Part of a small language model's weights: learned positions, untied embeddings.
Each number is 128 + 24 x the weight over its row's rms, rounded and kept within 0 to 255. Layers, rows and columns count from 0. Numbers have three digits each. The size before them is the row's rms in percent of the matrix's.

# layer 10 MLP up, 640x160, rms 0.0551, rows 628-639, columns 80-159
105:102108168122119159120095113160111125086146115096120133107110143073080138132116148137143083109138131151153120106116112130116147134134159179137103148095119148103152130132176113049170152149158118095143154134132144158086146102143085124116089124
114:162114107107138132155111150131119138120115156155157179129113152125093131127121108125122178128098125141114120150081124119119152096135127130140134150176138146164115140121121124101160129120168120110117104163097113100125152154125160163137082140
108:118119122157147092128138120124148145116144141178119080099150096159172190184106129127148126113139133154148075164153148094118154123166120141083159139106131115127135120129105128117139158116131121145139110126122133147124113143127141131158127101
090:079153146139094107111111140120125136102131132149148087161170181125149139076112108116098128140145100159103138137148144133123156142148104092147110111160131113140112105178147102112095094135101129136148112138137119172128094114118173098081147090
109:120128123145113133147114121147121159084113094169160117128135124146114131168144139148094130143167137134136093111121155118113158116112119132147132121138134134146122125140137138104131081125118140126166094147162134128113156173122155087130144137
104:151122099134107085160083150124119094134119127151136135142168125162068143129107134166124093116119123134118143129141111114094164117127112119152094083166139158143188137149105139102118137133127090130112081135095116112101086157160101106120125122
093:104106159112166131116119093157170138138142156125104167101179173128107107106153128134109115149099137132132140089128116120117168152132137156117118150141142130107120116115123119127114125157135130160151074153127161126111135149105176113076176126
099:133169063132134145148160159112180107159145124123137129100150114133146134137099128111134172094113130111159090134121126144102123108167131141132108143157092166072130147149141151121099124149106133121139132094165107092127133171115153146139156119
106:110114140156169063150131114133102133162153085105114137114173115148167093121152140153152160142118125149151124139138129113125128158095114089112159175139151100115123146105169148120083130135145138145103089137079159108090102128126144147139114099
122:124094140111120140135139098091093162116096124147074135159099110140143151157148144095095122117117112157120143130187135084153135136116109119139124161161102120124136170126127184141111161153151105080108104105120165098103078147109143087124157078
111:085044114118151126113078141099121106101123114106134145137070105129103079124087145128101119142105123135096137095132087148144089145141127110123106149127129106109120122094147156143078110123116164153148119172131145154161130150097109158100095090
099:127146112133132107089159124095165123120145080120107139085132091108109145106138094130158139100161101082118134094107148112112154117141103110151106174126115170101104119115143121137071089125148124097097149126105102170137086163112162098111119078
# layer 10 MLP down (transposed), 640x160, rms 0.0552, rows 628-639, columns 80-159
107:101139171096168139119124104160153149132153132111159114148137112124118142128163100123147144164145151115153132106156094098116164139131192106142121163141125132107116077123144127132129085103121104128117139130120103115128118130181084086145116131
104:128122125108130136106129137113118104125154119134113167122189130073105138163131141126126135136147145091090121143155164132063114091112118141075138106105140092120134092120098093116131167131090139201102131145140102108123123139139148130117137100
105:146119135107122137092101139100107141127107135165107108152121175133095131137096151145118111109089108133118122114133178123125131082145105136108105137102113110117118107138130136139147094150111106082139122111194167141110113105120088141130138099
093:126130187140109138109116164137110125113112123124087149139112109115133121146090105111085121143110101156125095148097100095148119142148124146160136118128122125126125136169111115165096085167131094100145182113148120136121131152160143119121131089
102:147141119150129135149131128119137156127149168103137156125056163147095112122158122105141153158104126163131153133150168117133124078104066117142096098155140134125123152138140163134144097130104153123161145151113140121153096114152128158109133146
103:135119126158120138128160139154171094119148135115137140140118086140133178145141132148107072083142145162154132129144145124147115137093162109149152138168129084096141103120134081161133172150115101122127137093084079074118100138099126118123129129
085:142097124107119069112114142063109131156158128144106122143127120132093154147120165129102134161123117105112125130106130085131126116126099084147189122101151099108124193164160127108143144098168110132109080133109145165136102138138152137104143122
102:102152156102169123155129152141105099105123162114127130112182132123120109086125145134090079185118126146165112118127105130087132161108164092095085133101081129097120138107098152112126141162110139130154137115116112114115135143152132098126098089
110:129160144126140106115105103120154101137134101120088105128126167105127162182130093150104125134120124140096084153177068113117150133128146096141113172167155096138075149108162131133102129115124086157097141142130096128121081165143131103093109134
123:114143118124116118140166096093098131119157048112092148120143104089158147136143157096095102105123145140117104146162124134123176176098124137142094151166109146141130153118165160125129141133171112104089105118089123110102101139120138115141183092
104:131143129092132079147138128195094135138110099118122129127135176115073155106158133115097086157130127164116131106133137111111163169141120125131108115105159082092155104165118161087098124138136137160137120101154139102127103150147133121145114139
100:128090121131110162129159154127155107153130158142132122139096122090126116134128138101152143105140117175110167136160087070128192142178107117157111151075144099104125121107106171118138114132161154136089147136117155115144101115136097145073130116